config = dict(
    d_model=96,
    activation='swiglu',
    norm='rmsnorm',
    norm_eps=1e-06,
    rope_base=10000.0,
    init_std_o=0.0,
)
Each number is 500 + 25 x the weight over the matrix's rms, rounded and kept within 0 to 999. Layers, rows and columns count from 0. Numbers have three digits each.

# gate: layer 4 MLP gate, 256x96, rms 0.191, rows 186-231, columns 0-95
# up: layer 4 MLP up, 256x96, rms 0.175, rows 186-231, columns 0-95
# down: layer 4 MLP down (transposed), 256x96, rms 0.169, rows 186-231, columns 0-95
gate186:502499523487480507489529468447528495451510506516526511450507499561533490501506522497509510528535520552448488532493530496512477524516514467498520514519508514463495526537484473538498500475503554458480463487485514505507496506525477473507495515504523487510516524507502472520478525477500517502
up186:492446546537468466502517486538504507525551520488476546504506522495498488468507439426495480470495517530510547451505496530489506483467477469503492488480509511500464508428514501504564548512468474469497550472531491514481495530476517536488509492460466474506522490498513455503497468488545489502
down186:505440516511521489446485455512511497491494464476495512483472481559535500499531504497483500499520452520521563487479498481507495499504471510498498500482561484499506503525517523493486513526488521492481525471501497505529523496494468505458468511525546477437522530472459449507514544535480492471
gate187:496559532462508517472484537475525520475497494469490492434464455537495513504516501508479502504463508478472472507535500545499487496484493495450492520455493507493525443474511541497515518518429464487476498500502531538516480494488529489486489526522490517486498474493460502469482555493484533488
up187:495513508474516514470481500510526491508570520512439439507462493502506491504497489507505513505550531453449499457516501530474544492480465516500470524468503502552445538539503528513511523499542492499495493516508523520493430499511492496524479562499503498525519481508501533500460500483524506493
down187:505469498489488500496482493472492479506524498551459545491476526512472473490504487514546489490501539484473460520520539536498504499473509507488490483480478492518498500482505498521544446503503522451494507522525509547526468499501470471522492526532512490539509513547505529589469537448548555541
gate188:475503552475524513442493543522475449507512464509493529510486474511497511464545482521483522526497503469521491514540559483497524495479501508557501434484500547507468477530447505535492481463503509483507479485474470490458483488522458522522442534512488540463524459509509439523500587480471510484
up188:514524507483518477480519522522512543480496558525493516477533490476476486502500489553530535502475523443507546456504516520458497477510495513532485480500500491528452537495503541533518504449504465516512529493504520516518520510507513476497455501523482526428508456452477463542498518535471536508
down188:497486517554491507488468454491477517514473540524482509507477524509467471480448503479490438504528499587538527513480465475524523470530523485449504534517517515481523507505516514496509494457488505532529539498498529504551487465510489556492522457480507488542519530511507493516474513480515478496
gate189:516476523471490485490515487480492530521512531465567517501522511446470478526487487518507537504506438517536463562546482502513484558504511456499524478518504521496496498493465510493485449497528485480479482509538492534498515480436490490515479507519498540532475511532516480460482561497501479502
up189:535520546496500505479538503436442570493529488496509497492484486474510465537510526527461494487494491497492453503520477435454495543512520509510511533515473508466532505487490511493474507518551525500480465476534500538501489495445504481519519472509502489479459517534473480511510507534521490490
down189:486551472504468462470509515445462533491522459525517548516497505493468522463494470504479454483467479472453527483533502485475479509515503480512503557480471514519513549505518521487526473480518528466504480507498507448450507515491502478475536486524479489513468518531490495532489513506509496516
gate190:491468524545507543516499536487481494489476456535478528529507518493506539534489513501495518517501501503503516471510519473510507506446480510531479459461476530492514488458455522481524504529487500488494501507470470519495478507531480499494505531515489501468469497522472453451485523516476510468
up190:495484489526528482465487528507531514524505522478560518486508521489499524512515523548489518505498430472478485508484522441485481528491483487465510498501489475532497514521505517501485475505516490512535517519500546519479491497470495527489456522511478531478516502494470515491504495518505453514
down190:512522516506494499509501506487522496493509488495514456493451470521520506532535490541529542502502506499543492509487470509569496520509487485502499511512487483500500513520470497530505455510487531481467475485534491530524513512514489456512463519484524507491455472495476475469512494528494502442
gate191:496497471466530501474524506498505521496459504436473488515483490487488505512514504493491507500549511518558487505498495531523466493534492507475483516461495520506474491492498525499500465481476505513508480481495499533524507483550509483515480529500504506462480497487511494471493554494505516478
up191:499520486532493472529431475522489505504523535562504497525488527483516479468513508502465529529464492478513494505521484500487534508450507532517489474525500479469520494476490507492544516545517479483519495514508555466458503512471516518496501456510505493513486516532438467489509441501492499492
down191:470524511489487514478519512500498497484462506457502518467516482543498525507506517513489497452498495498512494494494505526491499526499474484494491526522538544480501501485526491496490471493501499503478478510498463522539515529520485481488494540491512488501511496479512508532490601522493482528
gate192:540501507513481491492513537485567532477518495519508490493563479494485487513505515469480503492506461501448452483535521518527498502486501489505554496508447502519506469481494496484529489477532466486408463520507513522525482479462495523493500543507490521507477446509509495500535519468485532488
up192:488528466495494486533502508521523522476470506469535486516448499507517492466507555522503516443460521554514505537466511549457510520501504449527501524490467514535533468456491439495449506506539496490501492502490482483542487524505484488524514483549502506485484471517520441508511519536471467540
down192:479497547554499419460480488492506460513488503549477468510547530526491518494489494534494529515480474522523485517505462507545469512482487508470531508482484546508534459497506514516530510527496524537498535505513466531503504468480498537532524524504561498418475475514545490449506443516480482487
gate193:476470506480466484522520496488532461525517498486548524502510524485514511502448531508507537511476486487493514529496480466496492524496468492465496455536508543495461520469448497465501494523496526521475463533480505506503486493483514522492511489512478534466516464523532487512499517469545525510
up193:500516499508493496511508502528511492504530495496510496554517490476507493490473507501460515530477543508479517492476492558515500486481477512488449453532517545492463535471449499459498498539509508543479475489499518532488455504459519541540516476526474529456490463523490471495535526487543527479
down193:513487502496489478531484514462462493488482489518489481507502486456516493523524506508506432478528517487493513484514474491532527489464495465519525479488487494503495512469509528476475502486527522480478513499511502464495511507452515538447509504477433466529481459518520492544469441491507518473
gate194:542514471498488500501484530497531536524520517454471476483525546504490534508479531501482530516514477530520449489488508510480507490488500509468498483509501553459466482502546538489536514510550460531488497533538529518532466482463488505555542509529520516518476497464514503504506538507493478487
up194:489465472434500541492491510489506511493464479442499462505494472503477485471524541502516499479477497527467427487523467516477502507502516500477514482509527500462508537511523499519541465479525497512489500510503485490491503513464491549485504517511527539433533495529494500557539541485462473428
down194:478550499461525483461492503530510483479523469502516487507514544509510529478492492547487516510517522528516470505497508463516514510487548491441509520512511449504511465532527494499465503513571472451532497517541504462492517483470500514549496512474547515480508503461548491525508522469470449516
gate195:488538499513565538463529493498530571526464506515504520538522486468523515551491518495470485515482492497514547471492532483501512508498495494499463479515507526540529506498518488516490531528503469501501503526522514515520466496460477535478482510513484552515499492492507497504478485527452516501
up195:502483472449528464543559452485491517493523533510504502506510512495523537524471473478499496495523461464494503538492507510538449528530483504480490530500513513503503496493500518457546483512475510477527525449508477480484483470478494501485536494515481493500494473491492499518526480472506503534
down195:499481519514507507530526491546507501519493473503476462503481500475481506518539529527530476490497484482473465491513421484525465512496494485555497468486512457462488468495503488501494514479478507460520531487513506491497534527477466504513502507502433487510476520563494491503476459494500511494
gate196:500499486478461483541531500507512459496470467508519530496476511493491562470501440520540533527471521497504537528505516522540468499525476439500524518518488515521462484508466502516517466509503516473452462491504450520515481493467525518523488501503496463502540478488499477494511514499512473472
up196:566527525496507511489447529487517514542502514563498520485496524479498488500480468504501510486500501511483495503490526522505526540519535500503538497474478480518481485488492493505548415471494507494481493532494479525502527494478528516522480525518503470445515499515455461478507547520464508443
down196:526482539564534495491444528482518476507479496486459527521487528461501526469503516512510502508505526510496517458482510497482513505515509533511463503518487511531486529499517492546539538483463488450483482501520478508524487504510515504529533511533493462453509518467482495494520412499467524471
gate197:521477535468542494447481531486523540474467496485481474433478495487579488490487491500476503491472480530475459507490500507496457460506490480546511531464505532505535493476538522450459473531503516464532463545487569533509504467499503500474526504498532490524517471475496455477444523497530466488
up197:491427476470514487499513441460536494493519534472469530493463465496513506488512473546518489491458515482512454497508497500472490487495507426497573515466459511501495505485528507513509455523418543454525508496491482494496498516515495505506521483482500456524451471464511470525509482469463494468
down197:467470511484501471452480498496499467497484505500481514485562467473503528457485495510510485480511505492487525517469524507505551472514525476524564540458494519491507535505503519523512491528503528512528516457495529537463492507498494571487492436475472513471501524492455489510531439452479419512
gate198:519515551479517512505506482467523483502475533497487481451514499493486528497544479485460527471446484507508507510528526446488531516496541493489527474484492483505502474498501507479543465470529530472466471486522501531467505515486478479555474479480497471508558485521454454507485534518499486460
up198:457517453532480512495503499490515524500506508495545509508448490519516497488474528540490500544503498529472520521445504515492478514486436537514508492494504524448484534494489499496481526526480481494537503538458494493536493465534508557457529523518514484481505507483480490484512510451522514520
down198:488465500526508548477512480469495464453521521480493486488486471530547508497453526531506485480514487487563519523471526491515447484489510475526535483458510503466481514493495511489465496535539475478493505528510494519502515490487518489474515492467512475535553491485503455520496530489510480480
gate199:517501548512501514564515468468450541524508498494475507497498492509480492543503495514510483516496497504476509486522523482488503496494495513523545445498486510519520536509481545514507490491524474462483497488455477539514504480462458508535542528489492502493519506511486531492435490503549493523
up199:512526512497486476516513496513489518486509492487495496451492492498497490503501487472512481497479547499527485480535513483504513479436473554494533449500521473492508516535489501555505506465530499511497527457536504510472507499456512519525503486540495514412501498462555511496488465521515493527
down199:468494490557468506503511498520496512514492492520487481496493509488476495490473504513545472514481491477525485458479526482522524466508493514484485521523548512519522534499494495510461462504555480525508557512491517495532491489503506528473482501500500521457549474557512501480518403550523506460
gate200:527479575458505489476470470483487503460502506503492468489499502484515512522500448466491499515494517458531477461509514449462511513463515465511501515524480516508532460469492509448486534522475452473486508474474516506484467525548501496508560488518524551511489486496532493492501486490538497534
up200:507456572529451469504512462495479495467528473538549493489503481499483477517516488469484494540516545504523506464525519482459530508488486488505467525473489466528501504506468507524549487511477452501496559449490539534462503539511491488498532526530479497503500496528537488463467496471527492489
down200:481512489511514494486489472468476463484482531496484532511505495455474509512515520513531483505501499457505501483533591479490451515476476511467451500458538523464527497513488451469518514516529476481510502446464490488502480528518523501505520495506525529487486498509503481511465429469533551541
gate201:518534524457501538480512524477518460506465493515465511510467503506448513498519462515470561475478520523492533473503484504504506513526448485485519493507453513486464493472476500479527457548532524466470473484472468486502485524507492520552522499513528493476520461485475525515509517476511520467
up201:491510493502550527501515478523510453538481496518512551503523528524510519549452508485494522473501485452498541487509489511499482493508480514493481502518509488483516494502516425512497518521490496503550505544487509476490521518511478489489471476483476529489512518499474500517539487507494479507
down201:494523479510494493458526511526498514514560473499493551470486485530496482481501509528484477551496500461472504473497505474536516473498518485508510527565474508547472508510488518518465492529515475544508545512477493499459487495480506523486514547483491494483489490471497479500508534492488473531
gate202:507473503494534481480485508505487487523487483472494524504501538540467517528491423508520465484555496473490510516466512506508478453506506530524528479495489517525489481510518495549482502453505486492534505504476483492490489514541517464513519543470521478521553524465525537524466501482460484500
up202:513472486493545520448542541497494499492513503446494527472480488531476545506489491476476469502547497491502502519471536514504475481490473498503513489480480518509518453464480480535488490523465453526519474529457470528547488506529526469490512554511553512504545523430523473522504538495516500487
down202:506475481509451469535506467508512521519498500526507495531532468499475473501496506522514525477486534513466515503529424478501526522537507514456481513482484483492506538508492568490540489518531519478486496469538524453474519508472493501493487456483441481462442478529502540461515453493476520487
gate203:511473540487523480488490439498490497480497491487495500534477510503528526480484479494484568471493515506531565534458517496502471515523542484478470523540457473512502522541489491498459502507501543501471458510473472515492511489514477532510496507482483482498515501489521512510502532512499502517
up203:539513498477458531491547473486517538503501484473514558521451524482509480515536540474509506484506523489481509495468480504477496527511537517477479458521538493497505496492503472500505467516501482470515480493494514519490519512492494478492444508463471515492482463499502484485451517523503501513
down203:526486504455508476489449479499512509479538508507489514483520478547503466487487526519531443492510493487451530511490515502487509485489466502505520461511487462491505497500506527465531539538522525521474502501543526430540489464489538485486509522506508500503494486523516479484475477487520520500
gate204:520515528493511545481497442468482473509526506465507475513452524524528503473556510446501452498452481533492483512467520520507523490538470522509537458507502493469522465509523522483460470501470501500482500509485523508496492489490508488467507514466488523476534493509493496491492502480521514449
up204:453532528465500477519513549483516514504475466501476554495517550521514505539560474537490499470520544507487475519499470512529471472516524499485536488506502515485514501462502501503477498517455495486485497507486498502499550505515458462542510490499483512474463484512461485486462523466534482495
down204:514533487459477472466456524480527494491491532498469515488471542492489458490493532513485474508499524519539524549482509525486544486528525492505490514525513593474460501514482501514532494472548563450471514507480495480500485495488490503516453538513476511512483502514458487493531463502492457498
gate205:509494514515484549529504500496542475472501478497474552526492489515528505492518450467489484524477523502523526508537548535496535456473509479505494476431522521471510524506489500501487511494510540507418521502491533501479477450540489521526532518472530482472475474488505507450492494526465498485
up205:472541515531493494537555554509508513512489490475502520512531512484563493486493487547493490537515475485489496497516502509485516461464542471471519487495527536486487472489480525490554487485461545473495514505460482516503495527563507483488536532482479465505473468547507505462462550475487546510
down205:455487455487528523510494489529503505468491524535439525494514465489465512489473463479484507472484536533468493513519501502498509454486516489430480500471462499496498541514450530524482527504494488515541475496506554510491477478521495531506547448507527509465513533501526495497489452464515487525
gate206:505528471543506522494509520505492506512481526480507521525531476525515544527479535527492490483511522466455498521448540481506509543501510446469469473478512538468500470537446511508492510502491476498483477492493530504497475537493515530515538510515454498521525461534516527520490500484570519494
up206:495504509475514462489527550483528497462455527458486458515512491455513524494502497516494504500483473485474553486502485505496498502553539476477478495489497512505486512498498437478499496461534499489481516542499488520485483509476501497525498492462479580481520513534506471491471526502555521461
down206:505504481511487501482548546480488476492508515524476540474475510496489504487483531490476536520539509487471505499465483522498480537501532471540509505542541515495501483521499512533474526499466559491478471471477496507503501521479530488475500502454502491518463426499538529517507450486497505543
gate207:455492470494495532511501521480514594467483519504511536464495478498489549485499464433516526497520497434510504523482505484539449524494522494503485490439492491475483507510474504490493502505483513487504489465433496555480527466495458484496542514499514513475474521471453513484504512490507512505
up207:498459475464512472519541442523466488514523537484521479550511543464438526519502515501513517470537486496521541473496492521468511476488485489490495501528510467471495556496503554548545468482544513448508509514502487521524522499492490505514514492490521529500532460500521531519478502484527543483
down207:504470516486489480511490538497514439501468549496500532514492526492481506447522549527461497476506455505489506461509500524470525480512462499553489456488508525530499491485504496481528469511493504484476537497505500495536465487496506494554518507519539500570509505487499488434476509499512588476
gate208:537532550467503497482485485499521569447472502525511496464479487532479493523478475477460511493528494494532514471489530511486522483510453522540489533496439509508472488505479521491480518507498480449476470510492536491528498473511500490501540486475501505517502461480481466504509513507470562542
up208:517496573474501491496488491524544523445479490543513491478549494495480509518478466486481476495517515468492528495462504503505528477515450495513475541530459480511433505565483482520517530476465523469493482479487530466519504480476508488537554478463502487523506483493517505527520519496508536480
down208:494500474507496480505490479492505453529520516530494513471549514532489528548507513477489458507497522466458517456481479465506513475476503492477479490517532502516495511507502450497526490503505455506526509510490494408491484547506504470533508515512479506483518514494478498483483442491491522502
gate209:493498505516531491504526513481451487511511498497528487511491531548514526511541516505532494496499517473492527504515524511524464499523523505517475519537519515462485459494529503519482466516505487492506494508484476493497500517501522506509480522546521486500510502445520518505477477508496505502
up209:479491477502475502524473460528547521521508484519471514495497477457478468513471473496483527484488549518493503500506454523466512520500450497474504485467495450554475525524469474485539527483474538467484490502501513468466519516534467512523521426473482503504480496546478482493515514476523534493
down209:512498513500505496518508533495479474490496515475522458494490505503499511513545532523487504501492483482460491508500586483517484492513535510522505491509510538484512462512517526504468472518503505486520513478515496561507497509501512486496525514489511488521501516511515510532466591501497457495
gate210:483454549472497463496473500512496501456452502493477528501504513506492516467511486514455523508505467496488525512486483487498478477503481488551541484534465526493457480480471527491491521535458506481477496531514546505519449499518482498492525465479480469507491486485492462525495528487530509504
up210:526528463516471555485507490483511518528536531546513480495464493526540477520507502476511508491461519510518503500474508520513527507441508552499472519478503484512542496508515464492494484485518511504532495498515477478477583502485525494496461495532502543481514505518514505468529471510470463511
down210:489540525524509491514538526504487497506504477473484488527492507510482482487474519532494535478502535482509511512533581506518506535517479505487521494492526497522512511522486497450477494469508508474500476472505489519486492525479522468483537499521546482545517477506505524520498563502499510508
gate211:490503478536522532509468522532516495493472485475454510517512479504530506457519510496500508529477528511508503535527499528503473514488528505477493495496486529503520517520490489485541512531493479526531481506502527514490449527491447512514507553471509505507550484503465470500496506498528508514
up211:493503467524473505481531486477474513525521510515497500490519510455467489438523529497529517509505492540515508512491530483491550515535527467516508505512491509490437493508537501503479470509473511507468499481500505537509521522499550478479532501504539443512500518519507531463492508511481503508
down211:482523509517465513550484497524481501502514541492548546486489472501491479499533484486481506492475512517555509517459537489507459477527458528461519500508511515518534526498476460496539484518499459484515485474552521473485520524498521464519493505492519521493479496544470520483481515551506518482
gate212:500506476493495519456513481449484473490534496505454529492505502500481496540482538470507506536503508555524458502484514516510511501505440513520516469503487540473473502491488501494460489515481490502457478506500495508508475503505505530510544494481503455489504456515465505467512507452496497517
up212:542535513460498480494493497502493476480512467479486505460468495493478495519491491481451518511508503475517493502494511481490498522513518481524503514499475484519466518516516497482482479490519485527494496462507456505489480494561480471486511472480488492463502501527523439509526504477513479485
down212:522479530514499511513448444495488500506480492498515482528497514489516514497485489496474473491543505493533517539477462520505488511482504507501500495531501475474458485545475462520482468464470481519516516503509505514527514498499509502479519526505471514496468485514484527492476461484529476482
gate213:522488520488553531503511500524489477477530550493502507521473504493459518479532456521507518540508514487524468502459492474510502483530508487514506486517486535423476487550472517455471482481497495511489505450474502523464503534509479518489494490494518489534497488497519444481505540487518538476
up213:522535456485514523499493477459466535519504487482469466526507510503490480492485503484527493485495469543503471506462481513528488520484510542521481463522534504488509522529505519464483526493520461522526510479477507502511511513483513502521511495511512493474505497533474493505507519528493516573
down213:538526515479446499507504499510486499508501536523435513506494481492495482543537523514501463507508536542494471505489526503490428483482494522478537500483499506528475506515523513506444494468480511494490508454522476473536477489496516487512488496486506519520502535485457510499487480501449478494
gate214:480484498495520522503551496489539500467488499498549530452525493531472582502502541502498560486537483439467458531509520510498542494493494497476524476484498555489490506526502546490509501511533528484541529513489536535454497536500475499525521541487502532537567469494472498474501552499508531517
up214:515557511526451508519474460472494488496462488506490526497484530469527472497496463514439486541472474535502521478527501490482469477512529484496541499564510479527510470450488445483469511527505515505499516538474477488513544489495515448500480457510515497483458521488528485460481484507514448437
down214:493542451497501507478494485499513507466494479503565486537502478512516463492482498478488509524486493498519526455503569511488497507500503445531547537500477484523486504499501498521441552553472473515488486512460445553478495467512487485464465486533504520484513445486489502530504516502505472465
gate215:505497496465505491479527505521519497445485489510476514536501483499470480523501521488486467475509522538491458514487558486508554541514479486451520481494443493478546466495517501484520485500477527511448456481478463511472493496482483443577528477490516488502515489502515498459469521514527494489
up215:529484476493498520514483486530520474495496496483495499548539511487562506521469539486489499489518496527498487519483523462493469499495486506484497511528511474503478479450505512500489501513535495499478514524472482472502531449475579527502519510496504469465495506487464537523468445523478546514
down215:511504510528519523492496497498541499480472491493533479525535493447536478519511479475509504467503452496435482478484437516478491538508507496495464512466472493467508472507501497485482501478514476540507485495518483500508544536477568473468459481446511452502534494473510518507487536475477508480
gate216:481462472530538558497518493479492501485517511508526482491497478519482558515556508485493512526483514505536486492503476477464493491503443480522466485489483519428515458540439499523522537518475531497486429477534528551481516517476447505481451521506531519492498496471490555475469498515499505509
up216:465520464499510512527460489550498508485530537502511502484511488469463516518547474527509468524499522483510495490534502501497509560495504465478451541466513536509491516497526486470481497512489499514493474446476476506508429516516527476481509524547548461561488540503514480471500487539459450482
down216:513478480494495510529505456513522510530488504534508476519489508554537472492476483508492497497498536492492494530517537445467464522498556497512455474546472460423504514502476522486491578533510529471503548535526535476491510494535500521469478493490514463530519480507512574483512510498482500525
gate217:539463481494500522460527482479489492466495515492480508452463508459503490502477449472518466459459481486536490540515501482513469497508482523560522514460474545493499493513474492479465482499503501496479502471473460529478485488525454501541470525488518520499483460452498520509467519498541491460
up217:507463501478469425557492502480467530453490505529534468527495488454508533507485461473503522562510476543526527480493467519450497512504496507484502539538496456531482535530476459532522477520507502483419515505498468511524493508490497492453501477530509494493457508511495495523497492501512475521
down217:495514514489524521498486519529511496474499504472483499452450528456493463526533507503513497442493465512436485529502502479538528474465453517507529465497522561476502524513486463503503494469459516440491507515477496491523453481513509497506517553565488490512522521549523448490506523474479493513
gate218:523527463513518522484437463534500453519543495529495492496503518530463510470496506489512494526483530529518488493464503452496523488474501494540508466500510508508457491500471489466518552510490485491482472493501490535481468488531506502477553524515481484502502518495445492486561478528577496521
up218:524534504505552523472477486496497467542506466477474475466509554509465544500479508531504455489543507494500495472451548497494517496476474493481519523533512491499464540495521470484522491510537524504466470500464519497524498528504499479493521516498510510480502493487526526542494470491509539531
down218:503504504546489505519516468492511521511487442546502506528539500528466501519503505497508474523491486481471517455516499509507524491510467518534520487520505465503494492524507527547458501471510477532527520523525456558526508518505529503521521493537518480490519531511477472474494385502541483494
gate219:508470557508514452481482482459522507457530482531481507515504564491494548501502499480488565480459518519525499504510579487525511512507497505542490515488516527480493497531517495513485538525454572469496515516538504479528528469533451534520526489441515490500501445510508479505524521538506529491
up219:508516498517513563512499453509420495493483515472526470476568465441499496519469477512485474478511495484472535531552503523467432467453502514522525526459479535530517526458509498469502493495528498530480486502454467493490496516474546453472518501507512516494531506521530532481480486467453517464
down219:492494516476534460483489514493523489482500516477502523521530495493508502495527476518489531535506526499519494504531512512458454541485492498509490510478472522471485511503482519476461509507510513478450493469517493593520532561418540472504515494452498504500494454483514486517514550488484486526
gate220:477509460494488521495486501492531500540503483513486488446441526499509485516527536494517508491470509538522494512471502480519474506487470508482481514540500473466474463516490491498471526504470504470498500488519504521474484536502509461540495532475520490536504464465462522447479513502488507485
up220:535502517485527507473512509498504502495511529500483480454513462464511479496497491445502477465502449509499547484498516493482514479500499505544470495473525489508497487452516526467520439514516486497506521526532515484478535529540470535496483472476472502492510470497527527499502510513486536445
down220:530474548488544508448511488514542501469505477488501511465503482525516502500513536509529534488483481487476504508469501511465514463566480511502456488479495459494494451502507471514505481499480470478491528534451518462493563520465522466482488481523489540502510498503472505508500505471520500501
gate221:496551483498445512488484500503466499513473516469488515498502474477506487500518489481503527503549496515517501503491496504529423526475504510482509541504467509514498484507512498489533517547475516495474526503539461515481476531506486492521502473578509491563504493487516535466487503516484416559
up221:529506501507478546459489502502480486489503437531492529522513531510478499545493457532541500480463518557537522536529496510471504472465497484496535536503439474446504503524536518481456492503466497508491542493505495511482474483475517488527480506464520485559468506462500496507479495479501489505
down221:478484480494510505529518502530483494508481497571527508493451509525552460510500503483462506501493528505547517508510466479493504473502536449511503506474495503551481526517513521504497505498525556489522454527461469518553511497500515511513528504480469472481523482501446497534512477531480535491
gate222:485500476456521517497500529482492502479497499516496492503502457504509517451542487470503475481510544534480495509502518536499518513528495481552510480445523518494563464464522471502530505578468495523484499511500497506513501487509456511553528502508492495514512458546503506439528531488488450463
up222:472507522492479553488489476466518445500507485446503473516529504514546518472511522451507484452438499501534487514487496499537481472514530495514475514491485518530506472482505521481546528544449457531495532503507481512509542495495462523527513495450482491445546521502519500498534499497505470494
down222:535489497463503484520538553503532504483463492526476534508463503491480442501521533483474468515500496553473497510499472504484533498515467478545487536522494474484510488499494499510547502455475540501499525456512504430496550486499469499525508523467502477491517518520523509517529459506507531488
gate223:485531503499510508550467493513518518504517543485514504459470462487505514472488512543489495509475505511539513442475549494510481531514504433501456538493490479524457514518507487501502455512504516474524490506470528512512518483500515511493531535506536491499527493521519535507498487448523500465
up223:497488508520495485582486480478490478487523489508474517508497498491488558488484443509515517500519499499502502524492503506494504512502545472482499479486486509548481533528508455560494466437546505463460485499474514500514537482486541510478504517539530461494492495528497500498455472508510495523
down223:519507500525497523486498460499464485519462526532492494483460507452526520479507490488548544543511476493493533534520501535519511471503511505517417496493558507489465503509485486554507511479490528494498506498509492589481490493491512510497484509496492455505480515514508486462482456521502552517
gate224:487469476528489478496562498555512483515509527525513485500490488514495537479463458513457532469485455513472525524539522549510500545476503466540482468534498515543516516536459493490502482486491514533459478510513449506493500443483480527486486488507508503517530473457502504488509500479504477489
up224:506497489509477449512492493555518518513495510501506490496503467523494515475495547473450540448483501492486521570530508523493508506505510545537450448511488528501509513539454506518502489505525498504455449528512468522518467484486491525480468486489525501521490514481500483485486484521517488505
down224:522520490495511496488475485534513506530516502536517497552502518500520481493514503470471486476459529539519534516476491443510527477482541526515473511497496462466502512507502522531492493515512499505502488478494510454512527496485517568472496531483515502510526528499502526492538427494502491525
gate225:513507481488505479548498452481520453538486469487521501507507467492548524471510482504435493496468522518521508493538536543488485536527475493507493439518516557518514479502527498440523472542482463503486519520446461565465471473439522509512508554513525518495534477503482543466480536519481498482
up225:499485524503483503500532518493483532487511494472553491506486538520493499507520557534513489458510462495472501524454525435500547501516500505440484540432494502507532496501481530464483482458489508528501490492499522476515518501560477517504535484448465525497503468432507442537505483549502503475
down225:498440522460493527508497517516486543459522488515586497471505453559513514484517474490457480502523492476514511524453481493500507477486522447502498483547506438506493490524459521480470504522515492498494481478499521506513522510509476529500559453447495506543459511504508498513508506515522500455
gate226:502505490465487488484520511494529500505510544507467534524482538519490535490501462485466468486473469470502468545462529521540490494472479495482525489513474509487480496500493516504460541503484412472485508457506535493484485507481459462520530508467444463518500518499480497473521491477564522506
up226:501472527478471492518476491503491597548496494491505488504480502502490470454476538475531521488502499512475510508512464510491492539496494546490524553501537498532519498541512507493494496488487508455494468523534515496501520463522512505493526462529498462541499495461475493488448524477538486560
down226:473496501506526495482502484509526485451474514522509458477525509499533518529471537473501526519517553506484484475523560529480522461483508469487522464507505416524483490523469462492510497472502490474503441506484484502513519502497462462502481482532520520537480475504485497496558537521483469482
gate227:480530497524478495504517508430537473508491491517474514508485501539534515493553487522529508480480486523474457499505516512506500470524470480501528478531461498487468497497529553517476500559494520469481477538515512500505502502528517470517513502472513449521526463518516469461512502526490485509
up227:479527524536450483477489493477533488520470508531470475522506497515529516495515503491538482470495477525442492500498488527505495473516489502472526508521499460509487499522536547568499501585468492488522515510535530486498502491529510468501474483489509447505512517530526486468515497554492466513
down227:461489482498506533506510486514493465534521490518483531483471477479482491506481514532505504510529512512508488518471510519471549498473484511492470494471509503499502527513504480484539488479492507566517497509478495472511499509513531484497488520510497479492499536512519426484467433522486503453
gate228:479476519495499477536481482416537474480505491482466511471481495457511509515488485450462508453455538489487454552507503494519488509510507476512524519513504552495510514516528523486487529467469514484453511465465507521501553509465498483522494511470490515514534500499515442470514523480508496461
up228:454451511486551515450493517501494510531492527510500493539509492512509489500446465470564485497521480476497532479506522516441498479485479503505476495465440464533479552504469504495518523515526524465507460540469521496509523497477478496489511473541495525544507523510513502497506495479510476534
down228:514494515543530458533521503480534455502498550500487514497492487515551474516517493506496493477511451475536509459514466481494467435493483504505503525487472474503495524508470470509569464471539535493472488484484460510530512491517472514508475487507467468518505474519482495521520560492475455509
gate229:500510541489472519464461486511512510467492477462490494490493487508515531475520498458510538501489490445436513505539545470461493509478497507498501511449489532506500489490505504533491494557479507471516504546484517510546487477521463493481494497488495452464492476510496538516471508513520520503
up229:483477435486509527531527493493489486549507542509509514471536495502526510523504494463518492462500507510515534467498490546493529558488499484504484485520514479529494520477505520449466503472513473538442470454496480492475487497527511519506483539522490492517504486495488506524530486517520462473
down229:495472480493512458477547525521506499541510520514521485476497439560491507506492498498499474476513507523531492522503531507485514513488539511505521459519475506477509523515458524493475524486508521511501494525534469467483537526528475530510485517518505522495521509457510509456498564509527535492
gate230:465513499506469498536518519495519486507529535522534550470478505494460487538510496514487526518517496511507485522496480517525525544465479492493508511505480514482489529553484529490516461496528471507464486465505467529499487467564486494535486547500514486550484483547515487497513544502491509518
up230:466481515518504502516530476477495498523497502498481502525516501492465500536443486497488510520532499495478504465494490530509515515469479539478461474473489497497493544576470506507508477487482476497479456497458528517478465468486521473496493492529504516548505479508509536479513496433466509461
down230:530522507481520512493504493498504475490484479513499481502504480516502487450511510462467488474479472541479489522518484505498523439500472530539493481532533530505497473508491491471414531485449505510526506494486497490482544514473507481524538471476459506429515501488486492532517500490512521541
gate231:526491490504505513492501492487512525519520528516533524488565470519498482496534506478518519480468488523465495502464532465501538508487484520501507507506491484498455522513507475510459486492552477483474479524539529513521512497512551499486481474506519523522538439469485453512523481480532503467
up231:477505481502472495497495501504473474481521486496465537550471506519490504488517477477457501502549460440507516498533493528497489463478524460516519481551493525512511488439476532491549518500516497483537533479483483486500542496513473501496537500494485460481505520523488502495496509483480529540
down231:524514521449486487493498560494517483503482514442461497507485484474498447479518513518495496527527550483502520511509500465517500523495521521521525541507461493490527498509480486513509512478563533506464565522490488494526486504481499501494512536490466510505485480540492493491513568504479504519